python train.py --n_layer=10 --d_model=224 --n_head=7 --n_kv_head=7 --head_dim=32 --d_mlp=448 --vocab_size=1711 --activation="reglu" --norm="rmsnorm" --norm_place="pre" --norm_eps=1e-05 --positions="rope" --rope_base=10000.0 --rope_fraction=1.0 --qk_norm=true --attn_scale=0.214 --bias="none" --tie_embeddings=false --parallel_block=false --extras=["capped logits"] --init="uniform" --init_std_qkv=0.0527 --init_std_o=0.0 --init_std_up=0.0527 --init_std_down=0.0 --optimizer="adamw" --lr=0.00168 --beta1=0.95 --beta2=0.99 --weight_decay=0.23 --lr_head=0.00946 --warmup_steps=288 --schedule="wsd" --decay_fraction=1.0 --decay_shape="linear" --final_lr_fraction=0.0 --batch_tokens=32768 --seq_len=256 --doc_mask=false --train_tokens=192200000 --steps=5866 --dataset="wikipedia_en"
Each number is 500 + 40 x the weight over its row's rms, rounded and kept within 0 to 999. Layers, rows and columns count from 0. Numbers have three digits each. The size before them is the row's rms in percent of the matrix's.

# layer 2 attention query, 224x224, rms 0.0606, rows 73-130, columns 0-55
101:455502464454508536520510517428516583497567426513511529428439503403538539461458428435570557403429498537548477484496481494546512522442423496491545517544528502559467532545
114:557596471520537526591472460564523563496523518520477525494466521416540538520516537490442534464456518539552496526484458448490543533484461458472475509478503448493493511532
108:470509482509492487537455506509511560513521513521515522504462511421527470548496505478556525425435504504546463481491429499457530507448420487487487484506527462513519440537
109:524554480476534524514487517510518430528512434461463495505544481541469498478463512492534478562449477577467558529520560538478492520604521554514520546492444531518495587514
108:525529507462526489528486437417508533480529549512539469453484456469457564440577500493518516448470432548540463465467525470556506531496454466553527524543577500576481517521
102:468404550515497519462550508503479444579428480503522571515499531527486508511532538541477478579498446496457496478527542500443462503503458540503519486482420518504529601453
094:477500460503489555510568529521500491511519448497521500445405529488455493450522560598531591521424408449547474532468537534507481487453501509440387526539488537514436493470
129:531512558495471466469488527456485553505483472449522535573453530568577495473555454512471544446479510477531551459480481465576522467490453555497530535444528540543574468433
096:459484461513525532532470507500456414459527567519511476454551531459430536504462535499519423504506454525432417526542488533418467489493571460517515434499492452467435505528
106:487522569497473499460515533474525562540471425483481533545383514543560445522549467490453594445480491430564555463471464508531538488468450577491507532440514520516581418476
088:492496474495556508542505481480535465468526502479503436461574569467462557498492520512462470510569447538487455526518536487423482507526554458549485491583485498415439506533
071:454470556539448546519517449445494432521486533509443499558509478495509501457532523536564565543501523408519478505481481469544437501419464476486559533508559578478516559463
099:562497568534477519539459477540523385484507496479498534472512485451481506454493511498534571592462489498459546518486543543524510527493455463448559523494477550500488463483
103:520505526481550487531521485463469469504546479520474476458607520546519591468383572454517451570540498603436508502529538502492483548561563519511473535568462563457477529553
137:497515512514457501451490550517512573517503504484530484515495488505540478485496524494469582482488541491520580471514485548553540505527465535509449532442520516509597454530
100:516496534522533468480544481477504415405474501512514447560564522544476492465497506585480433569591489451423495491507544474483475494549524523538539527562434531463478565468
101:511531588549534441458489523462483479506486500540504501589504467504479460472527489512480524495528577475510519522441506490577469509534442509472547447467524539512524538528
092:468450475516526544553425533524499529533500433555505540483515526387505463515500396523532558541423454571585534535510475537520482469443502507448497502511474492492491477511
100:585531498510504539518535520499531457471510422479469481445548550548507466531497475558518496535495476556473569499467564580527500498524507522478486584513447461527496514404
096:530425448509460516550511492515505483538489482515524469533524528479503474439522529534509513513487495522533453500482458538496475527536518551503515429506435390525442575506
085:495550476537527470477392573478553539559526502515525485481511465443476495510505485560519496478502402568549556504538471476463487564473484528508517537512474522552534496564
095:482490456482560419456495563435452466509432498456482432536542516577528523566457551495556425520531493474460567474520532517482492480457549527579545468489504582522512470533
103:499492535434469543464542552474497429514472499470439443552576537556513496435488491417548504497512491477405535500517527493498458488580544557505506546503501516463494536513
131:509541520458417506494438551551508553498502495445534581484454484535482436507513520434487529466456524488464564560513520490591534506464407495514560483418509466520541455500
087:482530526533418505471547596506526573510474509474534582464410481499466467520527496502487528466519480525476512471548518516578520471472514539520529479459489482513585441481
109:502448493441585552534529437431505424488526497526476431493530568490534549480517539504509439563527488475539495526517492522410422553515454518499442472564558516521460556540
104:493418479467543509481510469389541424477501517508493445533559549475465543481512497542512437600498475475536434447535530571427463479521560510488511512636491530526443525481
099:485455497504551463479534508417496437486498466480468468495542572510451551459429453524546501501494480485473445450499541518420454474522526492471495499549453511508439560545
097:533499535501565450558556492480473454481480480533529513463555553514512527501518517500542488522557477496451482506499495468436440508534511599437488494500597549499497475542
095:467505468474503462505511412444435508553510489423520557466455479500569516482511487498523450533592512512485559514490416515512413467506480482453538519471606485505480456485
147:502493484500526498506538460442503433485486507508523467462516560487483500407526533485542461549534502487486440494553547479446460491497514530492566502563530537543470537512
114:476498481499559475526522487457514477485558483495477521556569595594566454538527527589428528521496505504478558538492508531431462541543533504444474558477443456485515407470
094:596500510439508431541514437486515530512509481436457422425408515517564464516521490474490513430556535493537482547443472441474515508475470540482478502481558512506501520581
092:433466494496512441461502474455447497598525503508443465565604631535477533430520529553479492511419509516407577487461539526502529424515543534550510529462426503508503504448
088:482539531520469527507527576404521542510455467489547533442466502550541492482468545486510583454537474573485559513467456431463559519464456502418503519440465519545549424552
095:548481466478477490461471508546579462537489530455526483484453492429466495481486502461467466504489530433513505455563494522566520511475507472533520537499507551437505463490
091:469480430546536498474500479511482491504475510563540592489541490517469532503489489525521487492453505473465563448540535459516479511447508492489596407504490541485446484432
099:529526510498595512510511478484530510428467549469572475601459552489467511540446554499469464487482526398532486457501660464458569553502538505459530492518466509519554463495
095:454500508501403472519459506516505548457504488484453497476539523518489461416538564558468551473464513516481515502542401490471529457492494554547472573476474499520464516497
080:551562535483519519573542446605468531566520515495485556476457486549518550471565494461479481445511489506520519543459516427502568511494416484490550565451498487483529463490
108:519552482503489511490476523606505587487519473485527547471466488517533498491515526488486515478460520474441570552475545473543577499491425485555527511411508450508564467466
090:437432473482479512491499539465538489515476558516488472534579502496463524519476506524542462551545504521577501437496530563453444502539561520465514474616487558474499517558
095:460551484575438505488442559579505607481453507482501536523464393486476455518484480531491532470470475536494533483478487528528618491443553468538507493445469475498557476479
103:476533453561472469459463532531555602494472483529512531547494438555513500492487482527506506440404545522520544467481532494547579473468557492532524516447453457501529463467
116:517488477451515521487525451376496441482537426469508497472471544507444527403437446471540495530553473485541469521481537494441431518520525492449483500573513504483448546506
102:536488472435506504479509427470544510439499514422533479565469523489425468508456527458472488536533512496593463513531543471509509526521497526510504498575451561469480520498
100:566488496455489508526511446440507445449485470505509484547459529462441503483497443502517524518556464500512467501489525488496505529579560484482488492595494500454491524515
091:511513486530468465508506483492450473488507539493440483447549539468567526445552503493493462457512510504464492581477447488503414552479467546513419566504617416499475511480
103:608491472425442467472496435512513520451469560484538526500394498512454487496493448446423508467601560446609460525499502454459482558485503468513463520530573417480452487528
096:518542494460407545493498459525471480497515496429540454437467510419491513495467447458501527502546550477485462448554478481491549542482551455510520471569480469475421547461
100:498472475507518481532521554499535455522543521511544521526590538539491468544519428584477490531483484499474520507467447489505385428528481542493504514451472504450432502530
100:553586439479451418526501419447433503445524471454506527529441533519505484456513494466514526397539561444569526546482518452471485539489491450495483590541494517532487448437
096:479493445533468587498498464517467552532518520520441440580521498539491489456487464512490538593524499512494455475555422507502526460496467535682529483492444559536511560544
107:519472543543575546499501548449496519567439495561509510537575465486446518473476586462518441515435419484459508477453580561511534476487514441442549440499471497490561467435
097:504556488460435518530482494401485525469468472509520551599448510469489542473494527533450571501486511524615455460502482495528525507547536430541496555512457569526485490455
104:526495534466453527462444465438494535509422504483446521489483524489589501513489529434496508450514483516540551472521555555473547459514432447468597434490467508559509465517
096:521594506478487454526527538456490592470502425495495490556431527526573480489524549521594561486488519525519531500504424470544563557521538522525481457425536495523535448468
108:496559506503466484502509500482516577545491454413469508489436501484546507412536498477558598457543494550460581473509447543512508518502492477483540486407507460587564490514
# layer 2 attention key, 224x224, rms 0.0604, rows 73-130, columns 0-55
096:500396555487494566481514533458522432511459572496478493495512573488541548456536529458501594457484474480451475495511492405483341504457496446497450419445537492460500433516
092:522493572495479503494550510503471441531504517528460499462501485533549571429578524524489550453454498490469470533547552434509377528519520444468483480492544467478490467471
100:440494558522507602500556562547441437465437511541544519483534458538500534437522519513531505438430515473435506501472514394559446499473559471484459454475576435465461525513
103:515469533474502576504541571479517505538532471478486483512510545463534507536548512476538507539565440464541470548508470582497515477488543537489501662481469543571522480556
092:505505517458505493498491477436595545440465498562535479525445498472512494472528447502496568500415535527525460515512535531459494462491374477553503410494438535523486481467
093:451484483516446468549507492544461535527484467540460453488548498445508484560529482473510430516578459497493475549490450528443524471542569516517586507409527482492474451525
086:454484505475440504554449505455522568490515519490432556535540485414478551498549479412519509507570469495501442512490524470523538493500473517568560488491509542509496439512
107:531581493525504425482516485562509554493467525484522538548478414482495476549482505532484527546497490431541505515506442533462529509452428508518556496451523467500541467494
124:491392538468530528506491474405517450565490497488521478455547548455513504453498479476550488504506529539452525488517552570510458520509558498476460479586489517536506469506
126:501601456554499449526517545589476522427521529455493511547497430563521504514492506535436528488493505442538487490499486460507524500500450513518547512415538514479498531509
106:515470505409493542516482450434497489531499528511491492516554505471484460472515475459506498525507508523444482450527504541479461519504514502480484521587495511544538511488
066:515515458492521520494472443593511523514460512509543444539471472527539489519461473516523423565572501505502516433493445529488497420541441510460510493529431455510532490487
104:451465476489451591451465536513481588478528461586560516537565464516516520516491503475442448509518476508530553548497475454496567449532541509546531517468428556512546542506
103:482419505511497570495474499437484483531501453495481459498466523477492483496505496477544546519505498491444510515543501559497477494541521532440495491537477458565517503476
131:516526474506430523491481570499487535481569470444518560513501457605535511527502485532436560469485525490513553545479493492550520520530508531513482521424478508495522551518
103:499470413524506522448512426500516519525496472529530510514430525446501469587466470493482493540525510517550466481485451526419589516524531467530494499485435535480509526469
088:487542511473472470428487575564521530490463470458435396467484502436555580543485524516508471547508508451458499512493436518446474484496535469459478506488562567520465564495
093:517522551577507533476587535467481463544449480475454548460498477543493569427523515526600442487536506427484542532506497459574393502482511516485524476517555522501522515490
100:474462518492502451509573518506458427492484449429491548533474548508483479540498450510507546560594461438554475542531426479515482450471496501512495551484494528488540442521
085:416502489492540503488509523511538514529511459551512530444523480449470573450588503520518447521563379513479483514520468498538495515422500510552553538408432514516532447511
088:509521589505473590525526525517441427546475506399518496522556530520494539468386524518573559471469523443467523510470457519509466485485536517495469545457561491559508504501
086:465543426489506508526487527588483514541523450444638489516484444483460484586521524466514459576512514457483556542499462527560609550485519510491482508468502451536506508527
099:555546453535577524448481486517452549512540451506580472522471494501444439613427459525504490589541513477538498451473426504502551500491467580488521555529421567544494572484
088:521525481522541553476503520461461544514537450546507502539488475526508448504500451540506543452471512484539522499464454481512531451506536509557387522501447538527580485514
077:537513484474565530491488480473483513551533466397474462490506481459576436497450451459505503504465512497569565485506415491492554495530533497516477551499432543505547545427
111:561455527513513474524546456555514480491455503504459492417587535507471479511490526469540502492520516498461474491466528477492475550506476537489562527534565491490398532478
113:487460450478575545543578447476511467518436551536489464451504527534479452516482509479598493541484497458463515510536570432517444474501470511478578452540552472483483568487
100:518506541485594537533583452516440432495470526544487461456500512525469486481500555470565435547523500510508484536528568409512425474493502464515533447534551492464468524446
108:532532497504512539538503460549539487500467515507492521412534558469448504488485549452569423587551549513485558483509507447511450493513472537548547512526503447491427551507
089:507484511530485471477529589490442485516490477560445502464507552524505535455466442403468429455534498419527459561428491494464528546510480523515483502545466517511541488510
166:512501509504573528540550482530508408525452518589492470464519552467484504458486480466546427503533503468493454524520510467509384464480498512520498475547523475461461579500
085:486455470470421433522469547474531482525517452460442527498516521558475451469458515464475519483461447505519524517532531453541574507521538547478497506550488515496542515560
097:471531555467508482447555580552496448509520504502497525476543564430543568515550499499503499553485525437529513532541433501533471488492467489486554506488489500515457460428
085:476481530514509488548534530438531533492477522503529459484424511451536440498442416483551567479583478509469504555517548572501486479489492542421503463536483521507561493547
089:543514453520472442389531510584513493540536483475417561449483515465422439487412445508589497516545436465514534506472464558505436515469535525461536626522458438501464503540
082:460478459603533593425558527445497484422524506532535499523484511501492526447553463537461539499466583524593407495539460513390462447475491549547523499452504492548514522486
086:434528491510509531501508481526425503448481517560522460549477436477448508473504477436478460469482443526529499504485569487478566533504446512593429515539514464509564426587
089:442438496454494479518493492555473404528496495517462480546523463512468476517510523501441509507469471623524458494449518480575539511488529433544541514472543524471503545539
097:513497503521479504417565492471588472506488555461467460455494553520483510489539457586456505491515458437508477551565484554524462473500465532465446572580510497482499448499
142:448589520533428513472422579525466576508535488500504533556487498517506483454456487519457524483461553528500536536484391509520561469511495569530459542436439517564551489539
134:461553513501451492476430579508494538537517453496517520571481443494507478492473468496454526474475527487531510497500399526540509497483499535533456556459451527518524469569
103:534453446449552518567557382482511448499464528500504447477523534514513499470505516468552488510497483448470491497520571426501471553517454512496547393522549511506497567518
103:466545527485469521500488536494535537477533474524535467586451424505510498558504499539480523451467510478563483500511468510483456456484515546534441501501417551506577475522
116:443492507516496490480460521508479539514523491493514503570437435428518480528516499522443536547516437511540504503465506511503516443511486512501435492474403486558535390513
104:539457505495528490495571466495501436497470575513488496517537540507488500491466514476566425497484484502505456491489543452460472491498452496523544455462566544447444568498
095:495470484503562549499503434474540472500468536566517463512519459470499549496514497497546527490429504529439441546533510482472468519454492517527595464480581462411469616483
085:531516517489547516454551429506469538463542496455528514532518433525505501548521510534505502585422542486548473448478417482468510483471495483507544464463561462434464538441
089:520560544476540471501547597498533474493439488552498552501499504532509499510448487495504430529490537403484505527531474504516447488435510480494488505542544569500477485470
098:498507579479523519457553507524462457489562513465485450488519466497581530531471481506501502530448538524456512558428426485549483484490538407461538495448534495432424441413
085:532490472592643543478494545489462479458470429518607522526484439482515489444532491488521498503505495545492485507469472492402475484500555426552453435461501521472540480467
096:501432477513510566512470458444445530460470495454462471455424549493505556483518478521513540492523490493458527516526577562479589492493588515516525488563484502503491481460
087:539589513554556468439592528457522481530555597541462534485440524526582519448435447540447457553488456487434535504508470514589512527535477414463464501492530434479485482480
094:492440498502461494508490520496554497489470450509506464478550501505540522514539484487557537513477596443430488506524491506480527494508580468416493523557479565480514481461
089:509491438444494487521462473527489482442473450472550481560513509440415408559419535481487533521483491523556476423474523488501494570499516574552488530492496504493573531560
089:521453503521517542503520430469534522498523574512480474513548500542495471435538481484585532540499495530498498498511505511477465466566454555443585437449502383461483543524
089:499405476573502495527486503509446454535561555520530506471541465549466530514613550553511394542544416495564500467545524541531481398501543452532531533546506468516448540508
098:477524492572522432528450521492423522492494505491502489531483463522512587501514459506504545459589435482541508536455523496515507532509482490567465559460508462537515584444
128:518469503502500506495456524553542519462491539503500572544527431474486448529516491526498542487477505499504525464512473537479544484531496495479514524454443432568526464414
# layer 2 attention value, 224x224, rms 0.0643, rows 64-127, columns 0-55
098:470473449440532519580478500436533517476493400499538496538483455531482424443473453524490506507507500498461509485511479490405530594493463467460550548494468480494501478431
091:503461482509473420552480499442518518511515502485499555529510539532464477457498524533446507465519534392512517523525447525509515509474419539494541565473560486552526454454
095:526525599449444511503480540475476522480483419511548502495520450490477582443416485534512521421506541532498524501543496391508507518547537507538537474507508489464487595451
095:530535490500426476446563453488408447529497616512498483490508532481529571557553532517476516493519505458531519500461560511573431465540466535572482427487484471426500474586
099:524456472450540463486500530425474529543479593534497475505546550481485436553490548538474494470451485560531539484484467526497442437468462507562479488475504573545541518464
096:477473520497537497562541519530470493453539466505498452551444475547480530411536403482509475486501502529455542538500512428545481561587542508461553492474493513474511467501
096:523465434519521472444522581488515524524506477462521484471507555472533467526513440517500502514435443558494539497516462544531462536486451585548526477516504502458542489567
097:547493486450480461454504465542538472518510513539503524529544453524504432492468486461485476527525515382502483512477497509475477494498536494551492479468565444519526478490
092:533459475453532532526509489489491471480525495536582522502458498541525464539537530513518495534452525498496494451424486546444499446456484494471539446516491489561528547392
100:473485553500557508524546468462490498526486552522501550504507477450460529532441497546554480479552431572462526536501464489534535411505433532545494479511499533562442461509
108:494469445453511522490557508489551463546525396424573496501488453499535541489589580461517515498529484544526501461464561511519562589413515525503478489512539492452471545464
100:554476585508410412476543517525417508425500498499402488469486501562474544533504529431510498551542505528534501524448518494492534451537504583514561467514503443477533536566
095:517470554529470469594464483500482516586505490496476508438462510501498482547519446557438488497425465487524523441471515460484482440458463489529474494500463465472512481549
090:453514534458530492472517544504456509546498499508472593512511496480399539517506517518528518474453520510435532578549411426505521478496480525564425491498530499473484475491
092:586523563534496500524587501482482449421502467466523486386530500589473475468485493423504499513481428489461480471475515425555524574505494536488458501503460489497445512457
112:486559469489557505571491545475505474564507382521570570565552501453462461546501493535475484530516506548462454457460506518488459545490453474486439516483523491444537470516
101:484516476522489438471520474461531524547485551446447543476500526517597553453470541445465532450521482543493510553511521543513517504453508542535480546528518490573430569586
113:606436491486485500494461492534476477504486404490482533497555500502501482493459497456522513508484526412534555556490444481512556484540519461524483474475539536419518571501
101:520470473436525476543541490455482498496505499524539462505484446534440401423501478457556483497520458482518526577522366431508556516511527558508552506486531480397469524466
101:441487427478498502446467531487438530469497469609411484549433554515484540503427549558553431534527479430445509471484551532456422494514460451569462512519453541490522466445
095:502420510552400505500552514486505483409455480455502529485560537533616576472578470451495543474506533523460507478413543551478446469501567515496478493551470545553446523519
103:439532593538463486489590452546576495440515545572533455502496496538548466475510478544549546430486477488526470525456551472508463499535501500552520491471534421505433477540
098:481506551475531599515538448579498502551478482449541456468464422537496430505456556536522512488524518540465481419577455465512486535494521418433491513486565456508447509486
093:511529551502427549602508502499480523457496472464476488529529486466458529527459521518452523450522510404488483530509508517421527500566550503510553418484437470487492519577
093:439463481477538534487396474493489457415520474438485457508426457545503543569418529480521431480488594456497463430563526521465551503450577433397467526492517439566459510426
097:542498416479464544531522501573522518555504439521471529451540444536508494453515471486488530496543494599486493544476526459514476525444508561589519488522465497547512526445
095:604472485462470508539483537470569526539498399472550440515456465496480440488519568503450505454477459506499461537513532447468524541441476487562503450503488468487495506476
095:502462526534515521557510535503572530527534526556562517498487455463491407528494496591453502554551523434484486537454583511431497480516482542516537498505505497495511517489
098:356429520459509459489497506466447523487489513479550478543447507516550418521530464502489479543490546477518555455571506496438502460518426479449564493526491484510437483429
091:503506502536484480593478513500502463494521554531455530453551521466453423496532500503481477437495498401523473494494475483447572494513518467496610476457501494573483504516
102:506510440474479477531519503420519511437517466480518487458555470486521485400437503506500563515510415535536494505464493491551506531516511494550519551493534521504495489431
094:463556457506508532546504528526483478461497486449577477540547417418487470494488427525467488503563474496459517523466407476509579605417475526484467435494484445439555456444
098:552473524491468535511480548524443467484491581541534531447508481471510490473498444477500459519499457587475478526497497519487454445506470454423510515510509574562516498474
104:508497553544486640455494480535511445454446499463421512443517444525492474522533552506568526455441492540461514502435495480507521580545471510554507490485417491526554534502
101:439544498467561495504514491476534446484540525562506439518473471570410447468487460607485472415510479546477552500508543474583577559547532551479518507492453484471511491539
095:562514497525489476515474523384470451519437551509486465544474499427521533543557552542544525456436519469513463463476499484476485470489440539466436444519495601524457480449
099:482468520477476482453415503486466510460509470521467498467529483475435557449460534508532472507423525511472480454495518457475525512499476538558521441512510439512496472440
097:428523499505529520448490452487518535516508502431491507480447529557428457545489478476440480471517540472475477514532570521527530536460462543532523456498465462481517467507
099:475461517529600455459527470437604501537511452467530516528457500547526495496482540510536536508448556456451500561517533498580546515505491429540527523448478452469488518480
103:553497445497491504515511518629514514492510484539582557547555509508444432488471526442513501425485519522511491482522542498469499514475511473473402521523531580564439514446
104:507540544478491548460508440501547524477535470435392499498487532540504457524532519448525491375483444492512504457447492518481546541572492588569472540495520503530486484573
101:488493445443469490533458450474428493459521454544463468427468557508448486526446400487498472410491515427500493407488551482473527469520533470498511440527527464524473480467
110:545524516519500409527450539553463510477505524457530495451520467532526494514497456509443434585463509513526463543402473481500478495492545530455562526474548424380508465451
100:486466510429561522405526524500590473485563479476576465523528556495430503446531458478520482425509532439535514509616474536502470410440489474510537475547522485550424529435
100:494571471513472486494474508522445489511497567463455502522487527504481411574508583517497512374478548518566426458461480489506527449441482482469539493493538516462498413456
101:544557423529556495466514527515496494527490540512569570457464467485512452482467517547490480493436547438466492572562526561503488446464518485476606467477527440424482510436
094:510476476454519516521548460477539452507490588523519485472558560505500456488546479485523518488447500510599552478428539585528428446533401486508520492476500554526491487511
090:561482492483404477558500509449481537516491454530447495459509461402507495524518529471484462526490461494524444527475522447472462523519502460461481475571506520544485533467
101:466537461452573528537456454574596451480548497479534391502485480502492571472489500555531527587550498483531535515559500536519538503528425454549508523485490441562558490544
099:451492487511473547560566478465475464517515550475504537468507530546486512564505470478424464556532522569476511509503493515517483555494466538520462518540501467399500453549
096:519541501461496556534479500552472497517535521452477473508570494444503513457486514468489543424437527576474524492438522483536466556471461578589537531455485541425481509473
103:517534487547532422422447488431510513533463514581431468507512499440500532493465475523451433521443570532463477563542543502496540491483576490502555475501475490447472484433
095:460533485492471478423463479426480455555473467492477537504460445493526508509481570407468511500547427499550485486574554547570545525552450447393443555529473562562513479513
091:542504501540552467468477452576438491534525542440516479434542464482505476470436496455491493466470530443450531572541469486510530586493539572576589468450480428448504531462
100:494484445428507550483504553532517493496496581569566489496475503502441435415463494460488479508532499498472478522495494520527541499504475475495459528461533463498558559569
092:478488477455571505438559516597564466487565506455520519528499513595469441513556509447496516463533556537477550519519560530519551490458418514551446401486502475470463491508
099:503515510556548462446478555446526474552482517523568501501475520490491511470494548451551517501518561541467519549590518524521535473572469487585526511528539471488509454509
098:457494559515535507503454540499576521534475450517513509548519451510454434504511472554526499536536459437583490520552507527540461569463461517468555545503457526519513516488
105:440565538471465568579464497523452540516488474556500523452477443557464481456490549438484460455583535420503466492432569474472535485520506532504563493484463474443507559511
102:536490538486450426483537482552447462521479480458469536461538533466582524490455524457501495510491441471445538556485427473488507488522599484478427497479556449502515483530
101:545526485510382536493459454404433507524429476497470494492470499478529504487500493594477457473488478441457503439474449515477476487521542546460472482545488516500484531523
104:538482524482470484532468540559480538450542531527535525485475512434508526457462508509414524531516496540466521472465512525503483483508506562449480458511569491430457525482
100:468527485466525476474561456458554467489523524416503466531552505547517533485501506470522485461460474455435460545553476437425507477454552466509589508409533532502493563463
105:472535508615429561520401513526563483449513479567488471471515531524443522477471498487506519516527450501503467453474519495461481561497522462506468495447538471533439522486
# layer 2 attention output (transposed), 224x224, rms 0.0563, rows 64-127, columns 0-55
097:496531476479509443464470497477554497464492510494504536365502468433541518505506571539480562461450423444499531533498500538516522511508515484461487514468451569495502492562
093:537483435542531529507481477533453497541422577396502409576463491532442487544493485475528472510579529494482440494477442437566484560504505444562435535514407515496471517528
095:506488543444532551473594494514495469458498457470456475525520530547454515440482565567445449507496509473501469521515468452496457561509543529490498469484506506546517431594
099:542465491543472474510435523482465487515468416503462495527483522561447473533525440522518426507542505523551469515482485456499512447435505495521512535545494504599513559449
105:507496479498412569558493438511514536475468499524528523503448578500514417525481478482546530508508518477453474457461506465557501489492466470421470495537486423527525505529
100:462562551564478510446520509580491471496538447484482545415570481492452518493512530547473476481554451456467542477528446463432532520445490500510502506464404498535556541493
099:517485529531400551605527474490483532466555553517569575498573511406476486560447439514476462519531470471502460477466451443510511490493483527439536486533482426501514533464
100:453436524512505518512528516524469471506508512506496469487463543587540474438516514467572485463484495503505502523467497531519480474576453491478475593517467483487348480519
096:504493478498419550573452481468455488481499579518451521451453601449459474544491436500541496466502473468484538500472457462514525526560483535428464514475436472515479552511
104:472511483422512529501521550486514486473499443516535506561555445461547551470461484470539493491498467481568484595503621499442480476527453531490496480507548538535554525467
107:444552520566526531512410522526506461494560462556447511464582508447483540526489482576474561535466503449606589521483459567434484546489503558488524478490451513476508473434
098:499513453527557479368512549539512488472482447513432449476560519459590518432496467497456509448483502479585515492505492534533506467475476564525418534461496523495476558523
095:531488446433429509504533613474479552489510505536526536557541464474535583477442522356415521529488522602561484480507629513511536537471512511562472520483533450531510475545
095:491485475474468498484529527516543497470472531490539489524511510548534458491496463519573501509469466452514442459464573511533478494500536534502507422481469533486432415500
097:519485508504579521445513494546528402513540516557505511510517468419502479440486520535441467564516432548483532487510500473422499522502490545521469500477456576542478479444
114:519507472436485516525483485494547549455539494521565516432472559424535514555580502582615520455389443537585477492540586514528512489509469566458533534491494487497434485496
109:489445497487537483437516571555520475518463517496498452515508413498432513543527436516477401547512518453532480481521453512456427519495475401548465501502538483483576505382
111:468464499448505561527528503472535531485524489538531505478547464434505508446511539538464565491471448503552516596455475513463521561483530610462555476494524466543476465557
099:464483541566587543469509482488442447472477516450504515478488538504479488524533528508532471506519480448446475549488489489465465523548491528442458499503439538564465484549
101:537525555482508425437487514505583527479527457450497542462463442501482498542490523457561480517452497537485459510524529544544504472435485474500495524507539507565551539508
099:473467496519489519537497480493548525526482573513486485546560474503507456419507528481492566530532522526471557467537457484447552465494548494524557535512501523496574482401
103:499516539520505466454460505495482440498509499510454512437499481529448509527509472470468390545551508524371536509516462435457463530460508491512432546497465588576507543414
097:479504551464460398505542557432460474468450514550465530488508484432448524490512525468462500556514447451475459560510510491433431545537487516463462550472482602520486511522
096:517522385452529457482535525528533462556544522570404500503580523523516483400515533518446486517497451514601517532497516487525529514458538550446520481523581508601490453576
097:537504456478485467506513492567486560479466504533487520521413483467501467518486521501504523542450538576427483499497537486515532585496398509555507519463481509540472496554
096:412408551547517502536470440519516420470470501527491556517464557525488505491523473581493537552484491440564489429519506527542436473456512500458541484459506556494508452429
098:463482454482521566506530552481513433482465547499525546455585526479491533473408484438469455543517430448559511626488487523459485579587553571458489505481440498531517512535
098:475513495506407546509495558472463501485517524466458519445516482508489491533454429481484447463520485525510505511506479507575548549464533481467352502444546482483525488526
104:473468480524386463574518499483463528476507450469486475454489489485522558566503487388596555512506501548486464510478461495472505550524411449511386498493512519533499504483
090:506519444486493510481478532510469468540528526562534497480557512490491576467482460531447486478522436488491511515528473463545485529554511570478464521499508507538525536572
104:492519512560617612403503459477572428471529486504538539556485541484485508520546508559434519495478457493487421513540491522397443505488405489459505485524483548601590500517
098:483482500527569514548560497445541479519580469501525567484526541514531487501438552566458500560465424554523522584531497546426417488569456504469563511567443540519470437517
099:535468472542589531491530401530467531505493486470489530505468510475527492472551504472459537529559552518499513455471512523545551560492506494511415469499491516425500451442
110:503506479483497488454445548482449500536547488503514486479441493447539448464492560504476493435543537508519501520496448566522536498459503485481502507477514477515461510485
106:472549523454480472502483520529454410535498503445477547529506563591552550491506500494592515497477508500479522542469489444438492504434506591470545522532544447520464477494
094:541598476510464517509520473539582496507442446474520526482479477556446492442476536447507509475505512502486526459497544530535559544520621417440478501600503450476526486483
098:455497498501483481461540494482547539495528506506522475504520493471549476525428494460518522476501472533469468466541460500499421523484506437492517511551510446548488501572
102:390509571436459480475518568482521519425488570528478515465542490511529568419472474525501482520468437443505524568453444498459500478439478526496499505556565479527513528560
098:411431537509488508583497594472462479482482513539478482404547424485499501491465524483515492421457449467465472475470419487471506414455487534485527465573506475519510456560
104:514515451474496440485476440542505459506482478475516487540469570455524589455486484518515556531505461528521531568481486504499460511504537487502579459413454522376522491509
103:577532446490490527480407540512426511536509499448485471520451507441513490467513512574556502555451542473437536508535503501525451480514490497514544518445448481460460530465
107:472500520510590542436522431530518547489467430517463495521530494466605548478428535516529562564520551524432486546490501465516450495526568563599510487533519525532507447573
108:446467559535560557472504486471515551521506568558446456488551471513454454493560461524457473530528443454471540504564523511490447513512401510515449535534534495600507523583
104:509540497524541478577478435523475516493436504503503522536524483467582568477442512424502569543474480469518442464458468515482442483526483505502473498447473538471502440567
101:522483492527491523556490549576518514560457478577509487537500533581541447466550455485578430530485538463424614532533531497463458554502599494473495511508489544519472520532
102:422514598519570478499502542539572482467526480525443491451583462550502530501466482470504425438507434399473493459498489473573499461551529569497455490553539535491483511571
096:498517531485457470539527521452471534454467560514550568549452523486460545478480523502545517530506553540489481493493481517513514551552562435399480520526550482519456533469
087:595526454476503572435532462517582537490510512483526500572467462505458458506515487525464498506500568550496505496519605602531553517527546458540487472482470552447467475419
105:444536535549516510488442506438436447489515517502411548409481502467526526495465519442525504466481387469510436461503533514471494461525492559527487504498478492514431503504
099:440475478421465488503482518527439467498512520538486531553543534459506561541553481502484546548464503547587535524499468487476549530535511536411545495518524452520518571459
098:470459501467428454486407496522511460555512495469506532486526549437546478513493516579578501493436495543486532453509450436444470474528525458390525521536464415478464518541
102:518530547466426474522543482489544519456499494456469515506544417565448472520480521493551491431497497442484498455464548497560511466488554524461517480567541488513443476565
092:562519483462438474564520481554465422432465487485529538548454487533441495504560497543572482452542525405546557481502507513485619558414548489518529458507520516472475509435
087:373474587480547510477487547506530479505554520513420470473553485491564536484477494593548496460505462486437506493495473442429414447529501511498542525531528481553511473598
100:471521518534506497508451499541457495530457473455488483532474545501521494532451474490492499592587527514516508470437489445444462481549543523546515512498465506460491472393
095:410491512460464441552492540443476471498442552596457513491550532452509561427396505514514492520439439454547498551501468452491451482513501557456549527489503497479473505518
098:474495515538423467535463518512513454472421482513489487498513516504465541467493526431481470499516461438455454425448430505454524486448526566486518474619493494511486503510
099:543532469514514539491484473551426469483498509482540565476459544482515508454572472495439492490503516520504538505414483522460580520476533435528530480498515507545501423548
112:454453560481510458450496506510499494478479452437454478467522518501491507509519495586494516546502498525459510526508439430457514481503524591557505492529504494508499432475
105:516474481520521589479504529485514481539565477496537545494488434454483505522523490580535508501570543451566481527516512528537464503463453516533498532419447573470544481415
102:593500527467477517425572487538590583473524501405538520518450445553440498533530543456442476475547533492525469525543517513579580506518488476559481482517506533521546477416
106:437511472503532541484547442511542429520529487497508462554574538518523498540521467557497503519484486501548478497567563448474418511559470494567453558533467477525557576573
099:511507500477548489585487534468497509581553569478457451480486451523523482493486467546531491454486505534498491539459549511522465489578493531507509538438446472547425433579
109:515462499496552550439570504487503544531566490503402464469499492369550486426521487509479509514539519516530555542410508519500480477515521523561549521483506466483509459593